{
  "intermediate_size": 2240,
  "bias": "all",
  "init_std_qkv": 0.0242,
  "beta1": 0.9,
  "max_grad_norm": 1.0,
  "max_seq_len": 384
}
Each number is 50 + 10 x the weight over its row's rms, rounded and kept within 0 to 99. Layers, rows and columns count from 0. The size before them is the row's rms in percent of the matrix's.

# layer 12 attention query, 640x448, rms 0.0494, rows 537-599, columns 336-447
098:56 59 48 64 72 36 58 37 42 68 34 66 53 47 40 50 52 46 50 35 71 48 40 62 31 53 52 36 59 71 32 47 49 59 56 52 68 58 62 54 53 41 43 59 45 77 52 54 48 40 36 55 60 54 50 35 47 47 61 72 51 55 37 69 48 50 52 64 60 49 58 34 45 57 47 39 43 64 42 49 36 37 65 45 51 43 52 35 36 46 59 58 52 44 47 49 46 32 36 31 52 43 26 60 48 37 44 54 53 44 49 46
092:27 32 47 44 54 36 47 55 47 49 68 30 36 39 44 48 69 55 58 50 43 72 48 51 46 33 36 56 56 60 42 51 61 61 56 41 55 43 48 37 60 39 58 38 55 51 49 45 38 57 50 48 35 35 63 56 60 45 61 52 36 66 53 50 60 53 43 55 44 47 44 53 48 64 32 56 59 49 57 56 48 40 32 38 35 38 47 38 68 57 46 53 54 37 56 37 52 44 43 49 53 50 43 40 45 49 53 47 40 44 46 50
097:52 54 61 66 58 56 65 44 61 56 55 68 49 54 57 48 35 41 53 58 52 49 59 56 49 54 50 39 50 41 47 47 66 33 34 59 55 60 53 44 35 61 71 57 50 69 36 49 49 43 44 32 37 36 67 58 70 35 39 53 67 57 42 49 57 67 53 42 56 41 51 54 58 35 45 32 53 25 71 39 30 46 49 50 61 46 45 44 49 51 40 38 59 38 41 60 36 50 45 55 37 38 58 63 43 62 67 41 45 54 45 47
097:67 55 39 32 54 32 58 38 52 62 70 46 47 52 54 36 45 74 50 58 35 49 51 45 37 53 48 51 33 48 69 55 51 49 24 54 41 52 35 56 59 51 33 47 42 69 48 34 60 53 40 46 40 53 68 56 61 49 45 46 52 50 63 39 51 53 49 56 43 41 52 64 60 62 57 59 61 48 51 39 37 50 55 58 60 49 43 41 37 47 43 49 57 41 39 52 50 36 35 38 50 48 60 72 53 55 25 66 39 47 52 59
097:54 63 46 39 68 45 60 44 33 49 66 49 57 74 49 47 49 52 70 42 49 59 43 55 74 49 48 39 59 42 36 55 37 48 47 49 41 51 51 42 37 58 32 26 50 58 51 63 44 44 63 41 34 56 49 46 36 77 48 48 64 43 58 64 67 48 49 49 49 47 61 53 57 24 65 36 60 49 49 73 43 58 54 41 27 48 48 51 53 69 39 67 54 56 54 58 47 72 63 59 70 44 72 44 38 39 43 70 57 36 58 32
095:38 56 48 43 44 24 51 56 58 52 44 47 61 49 49 51 34 35 68 45 40 43 46 50 51 34 50 62 66 47 47 43 58 67 44 72 58 56 56 66 48 37 60 53 37 29 49 32 45 60 50 53 43 50 80 51 54 31 29 43 61 62 66 37 48 22 47 70 64 56 55 50 41 48 45 57 33 48 46 38 56 52 48 50 54 63 44 45 55 48 62 49 47 48 69 45 45 68 35 64 51 36 47 54 36 73 42 69 44 40 42 61
096:84 54 53 35 30 48 38 73 32 23 51 65 58 50 29 27 34 47 54 63 37 48 49 53 51 36 58 50 47 38 62 52 52 48 47 45 51 57 49 67 33 72 53 32 52 59 48 74 46 51 56 71 49 57 59 52 55 44 51 39 53 58 58 80 64 51 58 39 49 49 54 78 25 60 56 53 45 51 62 42 52 45 39 44 48 59 49 47 47 69 46 49 56 63 49 55 38 60 46 46 55 51 42 50 19 53 54 32 47 42 49 36
094:56 44 44 51 41 53 37 47 58 51 50 70 55 27 55 62 50 39 40 59 60 21 41 51 39 44 51 48 46 52 45 47 42 32 52 52 48 57 67 56 44 53 56 46 49 29 45 58 33 55 46 39 53 32 45 63 53 50 53 55 47 61 47 39 52 60 53 55 36 42 58 57 46 40 57 66 58 45 58 44 52 46 45 62 44 53 36 47 43 44 60 36 46 45 45 34 41 49 51 48 44 58 35 36 69 48 40 50 70 60 47 44
094:53 49 26 39 57 47 55 41 46 60 51 63 48 43 66 64 46 45 54 51 56 42 49 34 53 53 47 68 31 58 49 43 28 43 54 64 54 47 51 49 50 50 55 56 41 65 55 56 51 39 56 42 50 45 62 42 35 56 45 35 51 52 78 35 52 49 29 36 53 62 48 49 36 44 63 43 48 44 48 52 47 22 44 50 50 55 32 61 49 43 55 34 60 58 60 71 45 45 55 53 56 54 42 29 53 56 49 50 37 48 54 66
088:53 39 38 33 53 54 63 68 62 45 56 23 21 34 29 39 46 49 36 54 51 49 34 62 45 60 45 60 37 35 51 43 53 46 37 56 49 70 61 34 64 40 45 49 46 45 45 58 54 39 54 64 63 47 56 35 59 59 60 42 52 34 54 62 38 36 38 59 54 52 40 47 51 56 57 43 37 35 42 61 56 36 48 42 55 40 37 54 54 55 56 55 51 47 49 49 38 33 40 55 53 53 56 42 44 46 44 66 41 60 65 41
100:61 58 63 39 38 40 45 60 43 56 51 51 55 40 68 41 42 47 46 59 60 52 44 43 52 37 49 51 58 57 44 52 47 54 42 67 45 52 61 50 39 49 42 47 50 46 45 68 55 55 35 22 52 59 54 43 36 47 58 50 36 51 47 60 45 41 54 44 50 40 56 62 50 49 59 42 65 52 30 53 37 35 42 38 37 62 44 31 50 24 42 36 29 46 51 64 45 43 35 50 56 39 43 49 59 36 50 53 39 55 57 52
096:58 51 38 42 54 51 37 46 40 48 55 65 39 61 49 49 44 45 42 57 54 49 44 44 53 39 46 61 52 41 42 64 56 48 69 35 33 47 43 46 46 54 51 31 58 56 53 49 48 46 58 38 50 38 54 73 50 34 46 48 43 33 46 45 42 63 44 47 56 60 46 52 58 47 42 48 59 53 51 65 54 56 49 64 47 67 56 58 66 52 51 67 50 59 45 73 52 52 58 51 79 59 67 53 42 62 39 52 68 57 37 36
092:53 32 38 34 63 32 58 36 40 65 56 54 66 48 42 38 59 53 51 37 54 74 58 43 45 39 42 62 41 49 54 54 39 49 49 54 45 67 31 41 49 56 52 47 56 37 58 43 44 41 59 60 44 63 57 44 56 41 40 54 51 51 41 39 73 46 52 36 54 48 53 52 48 53 42 36 52 40 40 22 37 48 55 47 51 44 45 47 54 52 56 48 71 59 50 34 38 49 59 43 49 53 62 57 42 61 52 48 29 63 51 45
092:54 67 52 42 56 50 56 48 64 53 52 43 61 41 58 42 47 50 25 42 23 50 41 61 60 42 50 54 42 45 44 49 34 36 70 52 44 45 50 49 52 55 55 51 59 39 60 57 47 54 43 35 71 52 56 69 57 38 47 63 31 45 56 68 53 57 37 45 49 68 35 55 38 55 60 43 40 67 55 54 49 47 50 50 43 56 45 43 51 46 55 50 46 56 52 63 67 57 44 50 56 44 47 55 47 40 48 38 37 42 36 49
100:79 34 54 39 42 52 64 66 41 34 40 45 45 63 29 54 56 43 57 32 39 48 51 33 47 42 32 38 38 61 43 43 47 47 33 61 38 58 29 43 56 55 61 43 50 55 44 65 56 29 36 45 78 42 47 49 46 46 64 36 54 38 42 46 50 57 55 60 50 45 49 47 46 37 58 72 35 53 54 56 44 73 47 43 45 57 48 38 35 45 57 46 38 70 63 46 42 38 50 34 64 48 60 45 34 62 56 49 52 46 44 38
098:42 62 52 44 61 58 39 54 56 60 56 68 46 40 61 56 48 52 62 55 57 53 55 60 42 45 34 48 47 54 35 37 50 43 35 44 47 54 48 62 54 54 49 35 33 63 52 50 37 46 45 70 52 53 43 63 47 53 42 40 72 44 61 47 56 59 48 50 50 63 51 37 56 66 43 43 43 40 59 53 58 62 48 62 53 57 52 52 59 47 46 54 67 55 39 61 40 49 53 52 50 50 77 38 66 46 42 61 64 60 43 42
095:51 27 54 38 37 40 51 47 55 52 56 29 54 35 51 47 60 50 61 41 48 36 62 53 34 49 41 44 26 54 60 41 49 68 60 49 34 45 47 31 44 44 55 58 48 54 54 43 51 45 39 41 42 45 73 47 53 52 31 52 40 54 42 55 30 65 44 52 62 50 45 40 55 58 59 44 43 46 44 57 77 40 37 46 43 61 62 55 56 69 75 61 61 62 53 50 58 45 68 33 69 47 60 59 34 61 39 46 48 66 51 55
097:36 42 50 50 44 64 53 50 61 47 51 44 49 74 39 60 39 49 66 38 53 49 43 66 59 53 53 56 62 50 66 38 56 58 61 29 42 56 49 42 74 46 47 44 55 31 63 39 75 46 64 70 63 65 45 43 48 48 44 59 47 34 65 55 40 54 46 64 51 53 52 42 61 52 53 59 58 56 59 28 64 43 41 60 55 39 40 34 52 53 62 52 67 53 46 39 48 59 42 39 57 59 64 28 56 37 54 33 50 47 57 32
100:52 63 39 51 41 39 66 57 34 44 55 41 61 44 33 40 60 57 53 39 38 51 34 67 54 54 48 43 43 38 47 49 37 46 41 40 59 50 58 38 42 50 71 44 46 39 55 68 28 49 18 51 29 64 52 47 52 66 29 49 31 38 57 38 54 42 47 41 43 53 48 38 52 51 43 57 39 43 43 67 48 57 39 42 55 52 35 37 50 54 48 51 54 38 50 46 51 49 57 23 61 36 51 41 66 70 57 62 30 25 40 51
097:49 49 42 52 32 64 42 58 60 58 48 54 47 45 60 53 58 61 40 61 39 46 44 58 57 42 73 52 37 66 74 38 62 51 39 50 43 69 56 51 53 56 56 31 58 47 43 68 43 50 48 31 46 43 33 59 61 48 42 66 52 46 56 46 48 55 48 49 58 53 52 53 53 54 72 48 40 60 65 47 41 40 49 57 55 58 62 64 37 42 47 43 54 51 40 61 42 32 54 47 46 54 42 58 54 55 54 34 38 32 37 38
097:52 49 62 64 54 42 50 60 51 42 44 56 61 59 46 49 35 42 57 49 40 42 60 55 60 46 37 51 59 41 52 59 45 55 49 63 75 51 62 39 56 52 45 42 55 47 51 53 35 52 53 55 71 37 59 48 56 49 45 65 52 58 21 46 35 67 45 42 33 55 55 59 67 54 65 62 67 39 62 51 30 62 37 46 42 60 33 30 47 60 46 56 33 60 43 70 53 57 34 42 55 40 22 46 72 47 47 48 46 37 46 48
095:39 73 40 50 40 53 53 66 49 67 40 40 33 57 53 58 54 45 61 51 70 46 41 57 48 57 47 58 63 47 55 63 74 57 36 61 36 50 63 52 52 64 32 50 31 44 66 74 67 43 70 51 59 54 46 36 53 54 38 54 60 56 42 59 39 51 27 46 38 48 64 46 52 44 42 49 70 59 33 46 40 51 60 58 36 49 47 51 38 51 69 28 32 46 35 65 34 47 54 49 63 58 57 45 35 38 49 56 52 54 41 37
095:57 51 59 52 65 50 47 38 66 46 58 52 55 33 59 60 27 62 34 56 71 56 52 68 57 64 55 41 50 46 56 57 52 46 41 57 58 47 36 48 38 51 53 48 44 58 55 62 49 38 44 64 56 46 38 47 34 62 55 61 49 65 62 49 43 58 53 60 34 31 58 66 31 47 56 57 69 55 27 51 49 52 49 33 40 59 50 47 53 41 49 63 37 38 52 47 48 46 46 47 35 57 36 54 47 52 41 54 49 37 46 42
093:66 48 62 43 58 65 43 41 43 32 47 40 45 64 46 52 68 39 59 54 63 62 44 70 50 66 56 68 63 62 38 47 55 52 64 65 56 56 58 67 44 41 51 66 54 48 58 53 53 59 47 50 57 49 43 41 73 57 54 62 55 46 41 78 52 46 64 38 46 55 43 48 45 61 48 51 50 45 56 55 51 50 45 49 39 38 41 36 39 32 57 58 53 54 53 43 49 42 53 40 41 64 53 57 58 63 48 45 28 20 82 43
101:65 53 69 56 54 31 63 43 45 27 30 42 46 46 37 33 58 60 61 54 50 51 44 62 43 67 46 40 63 49 58 47 61 46 55 46 52 53 66 46 58 33 52 41 48 49 49 36 60 57 45 56 41 44 51 45 65 55 48 52 51 49 57 53 60 55 58 42 47 61 66 66 50 41 31 48 59 66 59 55 65 53 62 41 64 44 60 37 49 47 45 55 33 51 48 49 48 54 46 58 53 49 36 47 51 56 62 50 51 42 40 55
094:54 35 32 54 54 40 54 40 52 52 62 48 48 44 43 54 51 61 32 43 67 47 50 48 47 49 62 69 36 57 53 45 46 54 61 22 44 52 46 55 56 68 59 54 61 50 61 37 46 45 47 56 44 56 63 43 52 32 47 46 55 39 54 32 45 69 48 53 50 45 48 52 28 55 34 39 40 43 34 31 64 54 47 45 31 56 60 47 58 52 64 46 60 58 51 58 72 73 61 72 37 46 74 39 35 56 48 34 37 57 66 37
102:47 48 45 40 67 74 65 55 48 54 71 57 53 44 54 47 46 40 50 49 44 57 40 54 52 57 41 51 60 46 58 40 41 44 38 45 44 52 57 39 54 50 60 46 62 57 43 53 52 53 65 38 37 40 75 53 51 57 42 38 42 33 35 50 34 52 46 41 38 43 45 50 45 68 51 56 44 63 49 58 66 43 47 48 48 40 37 52 62 49 58 60 52 49 65 47 66 51 48 62 56 63 39 34 49 50 45 44 46 47 56 40
093:44 40 59 45 51 58 65 46 45 55 54 62 54 67 61 51 51 56 32 53 49 51 40 47 49 43 40 56 52 40 52 54 45 50 65 53 49 40 51 43 25 53 55 55 57 47 66 55 42 58 54 54 43 49 56 55 40 40 60 39 58 40 56 59 30 46 52 35 52 37 37 35 51 56 65 57 42 50 38 53 59 66 48 43 54 41 50 72 52 48 47 52 32 41 52 33 57 27 47 62 61 47 41 51 66 60 49 69 42 57 46 47
092:38 40 48 41 45 55 39 51 55 48 46 55 49 51 55 69 37 66 37 63 41 66 54 42 56 57 58 30 51 47 44 43 63 52 32 60 30 25 55 56 41 59 45 63 34 38 54 44 66 43 56 33 30 50 57 53 72 34 56 53 31 44 64 46 55 48 57 54 59 53 39 71 61 67 57 50 54 45 71 49 51 51 44 46 25 29 72 52 52 54 46 55 58 49 53 39 37 64 34 53 55 62 58 53 54 30 51 44 70 40 67 55
096:61 52 41 40 48 53 74 60 35 48 51 53 49 48 51 42 40 50 66 29 57 53 55 45 54 47 64 35 48 36 41 52 34 56 44 58 47 53 60 40 61 72 74 54 67 53 45 46 48 45 44 40 49 41 55 53 57 29 57 58 39 53 56 58 47 51 37 40 22 66 42 43 51 33 43 60 45 53 50 36 59 54 52 46 47 52 53 38 66 42 54 31 63 44 59 54 32 46 35 33 42 64 71 42 54 53 63 37 50 59 77 62
092:42 50 56 44 60 40 43 41 45 51 42 40 58 56 53 48 59 34 67 46 41 46 54 59 50 34 46 62 42 61 56 30 40 53 47 51 56 41 72 74 64 48 51 55 35 58 62 61 49 54 62 49 43 38 47 62 39 48 48 53 50 46 53 44 65 54 54 75 60 63 42 57 59 48 54 50 56 49 53 56 64 45 62 55 41 25 42 63 64 49 53 59 52 49 51 46 50 61 33 43 49 48 57 65 64 45 54 60 29 68 44 62
093:41 71 36 47 58 34 48 72 44 51 41 57 37 49 70 44 55 38 53 57 41 46 51 66 46 59 40 45 54 45 57 71 39 55 45 60 56 72 86 56 58 30 49 37 52 35 50 47 42 40 21 59 51 63 54 58 44 41 33 48 51 49 57 46 64 45 45 68 58 45 48 57 61 60 56 48 56 53 41 52 36 46 51 48 45 40 37 41 47 39 62 49 50 38 52 60 57 46 36 47 61 52 45 65 69 38 32 51 63 49 39 55
101:45 70 45 51 63 49 46 53 52 69 44 65 48 61 53 56 66 49 37 68 50 66 46 37 45 44 69 36 49 66 55 53 48 30 63 55 55 29 57 44 41 58 53 69 55 42 55 58 33 48 57 52 52 59 52 40 63 52 59 53 35 61 47 54 43 45 58 51 46 55 35 39 44 24 54 76 37 44 34 38 47 54 64 50 51 48 58 46 44 54 55 53 42 58 41 34 50 57 57 48 60 49 56 56 68 47 33 41 46 46 49 50
097:49 44 52 48 54 54 61 63 51 68 44 50 49 56 47 52 47 32 41 52 46 39 62 36 41 50 50 63 42 57 51 57 81 52 46 58 54 50 33 31 51 45 59 62 58 61 61 53 32 51 43 64 53 55 53 35 61 50 69 45 36 45 56 25 61 37 47 39 55 47 44 51 47 41 50 44 48 64 34 49 39 37 40 40 62 69 35 52 48 45 51 58 62 46 57 50 58 36 38 37 44 68 27 58 40 48 65 48 43 48 44 70
091:61 53 40 62 41 39 69 45 62 51 56 56 50 59 47 59 55 54 65 54 57 30 55 65 56 51 55 48 50 37 67 39 49 50 41 45 54 45 48 56 38 47 44 62 54 57 50 46 65 49 37 57 43 45 49 29 51 71 56 61 63 43 47 57 38 65 39 43 63 37 41 53 51 56 36 50 59 61 48 50 42 44 57 56 26 42 44 45 17 44 70 55 61 62 35 46 34 41 45 52 54 32 44 57 47 52 50 55 42 46 36 54
098:51 46 69 61 44 56 60 33 76 67 64 72 39 42 29 57 40 48 67 30 47 33 54 59 49 49 43 56 38 40 52 49 64 45 59 43 59 51 51 56 49 47 50 42 40 45 61 42 46 45 55 67 49 53 37 56 37 51 50 51 62 63 68 43 65 59 45 60 63 43 66 55 49 47 55 41 61 34 51 38 61 53 63 55 58 29 61 44 70 46 34 59 51 48 24 46 51 59 35 64 40 54 59 66 45 44 62 63 38 51 50 49
097:63 44 52 65 45 58 51 67 55 59 47 32 62 61 49 53 44 40 41 59 65 50 59 44 60 63 48 56 61 54 55 52 64 51 45 36 37 50 43 59 44 33 36 30 57 50 50 56 42 57 40 42 49 29 18 41 61 55 60 72 30 62 61 46 56 46 59 61 38 70 49 29 49 41 45 44 57 55 56 55 49 65 54 46 51 44 64 65 38 47 31 54 36 32 36 31 45 55 49 35 56 30 58 52 39 46 47 56 42 39 49 39
094:27 28 44 38 54 57 33 49 59 64 61 55 57 33 55 37 45 53 30 54 77 51 36 61 41 43 38 58 46 47 54 52 37 51 50 50 51 71 51 38 49 52 50 76 53 22 58 55 38 24 66 49 62 51 37 43 39 57 58 75 50 72 45 60 47 55 45 43 44 67 48 26 56 54 57 42 50 55 50 51 53 46 41 30 53 58 59 41 78 59 54 45 42 48 44 53 37 44 63 54 43 43 36 55 55 55 61 51 41 37 53 35
092:55 67 40 53 44 64 52 55 49 24 45 44 45 48 50 46 45 56 55 60 45 36 63 44 64 70 64 48 49 23 54 48 57 48 56 39 49 49 59 42 50 42 48 41 47 40 43 63 41 53 71 44 55 51 44 55 61 50 45 46 50 53 53 40 41 32 51 52 52 56 57 53 44 65 59 55 45 47 38 51 59 61 70 56 57 61 26 60 48 41 55 72 45 54 63 59 43 69 37 54 60 57 48 48 30 35 43 57 65 56 37 59
094:58 48 40 28 66 39 43 62 56 52 66 40 46 33 56 42 31 47 53 60 46 28 57 53 64 44 68 48 54 44 40 43 51 56 59 60 70 45 46 59 51 52 58 79 38 54 44 43 38 62 44 57 62 60 62 51 54 51 47 59 48 55 56 58 43 54 54 30 46 49 50 54 59 43 56 53 40 55 47 46 50 61 51 36 55 48 61 53 47 30 37 28 65 50 65 50 51 44 58 61 45 35 37 35 42 56 45 42 46 49 52 65
090:52 50 45 45 54 36 51 41 45 54 45 45 27 45 58 69 70 45 34 63 63 55 31 49 46 58 62 52 70 53 54 53 50 35 69 58 45 46 49 53 53 43 54 53 59 48 53 42 46 45 37 51 36 47 44 45 42 45 46 58 62 66 55 39 34 55 56 33 66 49 43 57 29 33 48 42 41 46 53 50 59 58 53 53 49 56 26 55 41 61 43 58 35 55 60 58 48 48 35 56 45 32 21 65 61 47 73 51 57 55 64 63
100:34 29 56 44 51 53 40 63 53 41 67 34 45 41 49 53 65 61 50 53 33 77 54 56 50 39 48 64 56 50 52 48 40 51 30 50 50 43 27 54 37 43 49 57 53 64 59 41 43 71 62 54 40 53 54 43 64 71 59 60 49 61 54 53 42 42 38 43 52 62 57 57 61 60 49 42 47 56 58 39 55 35 52 50 50 61 36 64 46 41 44 47 50 55 34 49 50 40 45 48 69 58 58 43 42 34 43 54 72 45 49 58
102:58 33 60 50 59 72 29 54 57 54 64 35 53 55 42 48 32 50 55 41 36 52 56 39 45 45 55 33 46 55 65 59 56 29 45 46 40 41 50 66 46 59 50 53 39 48 35 50 55 62 54 50 42 32 54 63 50 34 53 47 66 39 53 60 68 50 49 61 46 69 68 54 47 53 66 61 30 72 58 53 54 44 56 56 48 45 51 60 45 64 42 42 44 67 51 38 63 68 55 40 56 48 59 40 39 51 68 47 31 39 54 36
092:60 51 53 30 54 42 42 59 57 54 33 50 46 54 52 38 37 23 65 61 55 37 50 54 60 48 59 37 36 49 61 56 50 62 44 48 51 34 55 57 25 39 38 60 48 56 48 41 48 52 50 54 49 49 54 40 62 40 57 55 60 30 44 57 52 32 61 54 74 45 42 64 38 56 64 45 57 57 42 59 56 65 48 52 63 57 61 67 43 70 54 56 36 38 39 31 41 49 62 38 62 60 55 34 60 40 68 49 50 51 49 51
099:57 55 42 41 49 67 44 50 56 54 63 47 49 49 46 43 73 47 57 41 44 51 65 38 55 48 57 35 27 55 41 45 42 46 51 41 67 48 55 21 54 53 49 64 55 33 40 42 71 44 35 41 38 52 59 59 35 45 47 40 47 49 45 26 52 53 45 56 36 58 35 50 61 46 53 55 48 55 46 46 68 56 48 43 67 56 35 50 75 39 50 52 74 61 44 46 46 42 38 66 55 52 30 47 48 59 55 49 41 51 35 40
100:60 34 44 55 55 55 53 39 21 37 56 37 57 54 66 51 51 50 45 50 42 41 60 60 47 39 50 42 47 44 59 67 49 51 51 52 59 59 58 38 60 44 54 43 43 75 42 40 51 59 58 48 41 58 48 38 67 49 31 49 59 57 56 53 69 65 40 49 47 47 29 51 45 56 61 53 55 69 45 41 36 51 48 50 53 52 44 38 51 45 54 68 53 58 57 39 59 39 56 29 50 71 60 46 47 49 34 42 60 52 51 44
094:38 41 60 38 39 38 54 39 48 61 56 51 50 66 51 56 57 57 42 63 62 47 40 47 50 54 33 33 48 51 40 41 61 44 51 54 52 35 50 61 70 49 45 65 70 50 46 57 66 38 62 51 50 38 50 44 60 50 66 40 62 51 49 50 66 39 56 52 42 72 58 71 33 65 57 44 80 48 53 45 40 62 37 50 41 46 53 61 47 42 52 45 58 51 58 49 55 41 41 58 52 51 63 48 33 50 35 47 54 64 67 52
096:56 48 35 40 56 46 41 41 56 50 54 50 38 49 40 64 42 48 70 53 40 53 59 26 57 58 50 63 71 39 49 43 58 42 48 55 69 65 38 45 49 44 53 49 48 64 47 61 48 50 35 61 55 56 48 48 64 53 58 46 37 47 28 44 50 50 58 33 42 47 39 59 49 60 49 52 52 54 39 36 61 58 45 41 46 47 76 49 57 63 39 51 56 52 44 36 58 53 45 53 48 30 15 55 49 31 46 63 46 44 58 69
094:56 73 31 64 41 30 55 54 59 47 48 55 47 67 38 50 51 41 58 62 42 46 57 49 48 50 60 47 52 43 51 51 45 61 61 46 44 44 38 47 48 32 51 39 47 48 54 51 42 46 34 47 61 56 48 57 61 39 56 51 50 67 44 40 32 50 61 44 34 40 57 32 45 41 39 52 53 43 48 39 39 60 46 61 42 66 54 46 50 45 57 48 58 53 49 60 47 64 61 45 57 59 78 45 50 64 54 52 56 43 60 37
091:65 38 52 54 49 41 48 45 51 57 48 32 67 51 59 60 35 54 50 57 56 45 44 47 55 40 40 46 27 49 21 69 48 45 51 47 48 45 44 55 46 43 52 43 32 59 44 53 56 51 45 40 47 48 59 40 61 58 50 45 57 49 52 59 41 47 44 71 60 49 63 54 39 60 38 58 51 60 44 64 45 48 51 33 35 54 38 37 48 48 60 53 49 53 42 53 49 64 55 47 41 44 60 59 47 53 59 44 67 52 66 47
096:48 59 58 57 39 67 46 62 56 46 49 59 66 42 35 53 47 49 47 50 59 41 42 55 61 66 40 63 69 43 43 27 61 62 29 46 55 55 43 31 44 53 44 46 57 54 59 59 44 49 52 51 58 42 50 43 41 53 41 89 51 45 54 58 57 31 44 65 21 62 54 55 52 63 40 53 58 50 48 64 50 53 40 40 53 54 35 39 34 42 33 47 44 39 73 46 49 42 45 33 62 50 64 34 43 48 54 40 47 53 50 61
091:47 52 42 40 54 42 46 46 46 57 58 50 52 50 56 58 34 47 60 69 66 55 44 65 51 41 46 60 47 65 40 36 50 48 57 61 64 40 49 41 41 44 54 59 53 47 58 43 47 38 59 48 47 58 51 50 62 46 36 51 55 60 52 53 53 54 53 60 35 58 30 41 57 45 52 58 56 49 52 48 25 51 41 62 46 57 54 52 39 51 56 52 58 52 52 49 47 50 43 56 49 60 56 49 50 43 58 52 39 48 53 49
099:61 51 67 61 40 36 53 46 48 52 45 20 34 49 57 41 74 64 53 45 51 39 61 59 43 47 44 54 35 53 53 53 49 55 55 37 54 51 69 40 69 40 62 47 42 53 22 64 55 42 34 51 74 53 45 51 50 47 53 51 60 51 35 51 51 48 55 46 61 62 53 45 45 43 43 59 57 58 26 29 57 58 49 53 55 46 53 56 61 48 34 60 56 48 33 52 48 54 31 44 51 47 67 67 57 42 39 55 61 62 51 60
097:45 57 49 53 53 46 42 41 67 56 56 55 49 52 65 51 54 70 57 39 39 66 56 44 43 39 52 53 44 46 54 52 63 52 33 48 50 38 52 60 52 50 57 46 49 44 50 49 61 58 60 58 48 50 45 46 65 55 55 52 58 45 44 56 60 60 60 50 46 33 56 63 40 52 47 51 38 38 47 37 51 37 57 52 41 67 55 61 40 57 58 54 72 47 44 60 54 45 54 30 53 50 43 63 46 49 38 60 45 34 54 57
099:34 39 64 43 55 55 46 42 66 35 42 72 48 44 39 36 47 36 68 66 41 40 37 64 38 42 58 57 62 46 42 38 63 70 51 39 55 37 63 58 61 28 45 58 37 41 59 43 50 50 50 59 61 49 57 26 45 58 44 51 58 64 60 55 52 55 62 58 45 64 60 28 57 44 50 47 47 52 53 56 56 55 41 51 37 46 69 64 58 60 43 43 30 49 70 52 64 48 58 65 51 50 58 55 54 47 58 48 53 59 32 56
092:42 56 58 62 52 48 58 40 41 52 44 41 49 50 54 46 70 65 52 38 34 63 63 45 45 63 56 61 51 52 46 55 58 44 55 43 33 52 48 71 46 66 41 36 39 61 46 54 29 68 51 49 39 57 51 39 46 33 39 50 50 55 51 64 59 47 66 58 33 62 48 47 48 47 51 48 64 44 72 51 49 48 53 52 51 39 23 52 47 51 33 55 48 51 50 54 63 46 43 28 47 56 52 51 41 46 50 55 68 52 52 39
097:53 54 60 48 52 38 43 59 43 61 39 50 49 62 44 50 51 36 61 45 38 44 53 37 42 28 31 43 48 40 55 63 54 54 62 47 56 56 49 56 57 32 51 46 51 54 37 65 37 29 43 51 51 62 57 57 59 44 65 54 61 47 48 44 46 37 59 42 40 61 64 60 47 45 50 49 55 51 57 38 53 44 44 58 68 42 51 53 52 39 35 62 42 30 40 71 57 57 40 41 54 54 71 57 46 32 47 46 37 32 33 50
099:49 52 51 48 46 36 55 51 56 49 61 37 56 36 46 42 40 55 49 45 53 49 46 33 42 49 42 51 43 54 48 41 63 29 44 61 49 41 54 53 36 32 45 36 34 45 62 53 45 42 48 63 46 50 45 55 50 55 70 43 78 52 69 53 42 35 48 56 55 37 34 51 61 45 64 41 45 51 43 51 70 55 48 53 50 45 48 45 48 50 39 63 50 57 45 61 46 43 30 48 47 49 36 43 37 42 52 44 60 52 51 41
098:36 58 66 43 41 65 45 52 58 48 43 49 54 49 58 54 49 48 64 60 40 44 44 35 36 39 48 39 58 74 63 52 42 47 67 45 45 56 69 52 64 39 44 43 42 58 53 43 52 34 50 52 27 38 63 35 49 46 41 50 56 31 61 35 49 58 59 47 49 49 53 53 74 55 54 43 53 49 49 57 55 46 34 69 63 38 66 51 77 66 44 47 55 60 66 72 45 42 51 48 62 42 69 59 54 48 49 52 50 58 49 50
094:53 72 51 51 61 28 54 48 46 46 47 59 59 73 59 31 60 56 56 43 41 50 64 59 46 38 54 45 50 60 50 60 42 48 37 38 63 47 52 65 33 53 55 28 76 47 68 53 39 47 37 46 53 34 45 53 32 66 46 50 32 58 48 31 36 42 49 49 41 42 37 58 61 46 57 41 56 56 44 46 45 70 45 53 42 54 53 55 55 48 36 54 52 41 27 35 50 64 61 56 52 42 70 48 35 55 52 69 60 38 41 38
098:42 57 43 49 53 56 46 37 57 52 33 46 52 56 45 33 54 45 52 36 71 42 47 62 42 53 46 66 62 62 44 47 55 34 46 50 54 43 27 50 58 44 51 42 41 42 63 68 60 44 59 63 36 48 49 46 81 36 44 48 58 70 43 29 57 63 48 33 48 73 43 65 58 47 53 61 44 41 54 57 53 61 68 45 50 48 47 73 29 60 47 58 49 53 57 45 60 48 40 56 50 39 44 55 40 34 62 63 57 38 32 58
092:52 48 37 59 27 31 49 50 47 45 51 64 33 49 51 34 46 47 36 60 59 67 58 50 54 47 45 36 67 58 45 41 60 51 54 48 44 52 49 49 60 71 55 45 52 47 40 35 51 63 30 59 49 64 48 44 61 55 63 24 40 53 31 58 53 46 46 71 36 75 41 51 37 45 56 65 70 46 41 35 53 32 69 46 79 45 28 55 47 62 42 49 51 62 51 45 49 46 49 47 57 43 46 48 56 44 51 55 59 50 57 63
099:51 58 36 50 49 44 50 52 54 55 52 66 49 43 42 49 58 33 48 60 53 54 17 44 63 45 42 54 41 49 52 48 46 33 43 62 66 51 40 52 48 57 49 48 36 47 52 48 76 53 52 53 43 59 34 50 55 69 42 47 55 47 41 58 34 52 34 51 54 48 67 37 46 50 58 61 50 61 46 48 66 67 53 58 39 52 63 69 43 43 47 61 67 60 50 62 45 44 48 38 53 58 61 45 31 51 49 41 47 26 42 49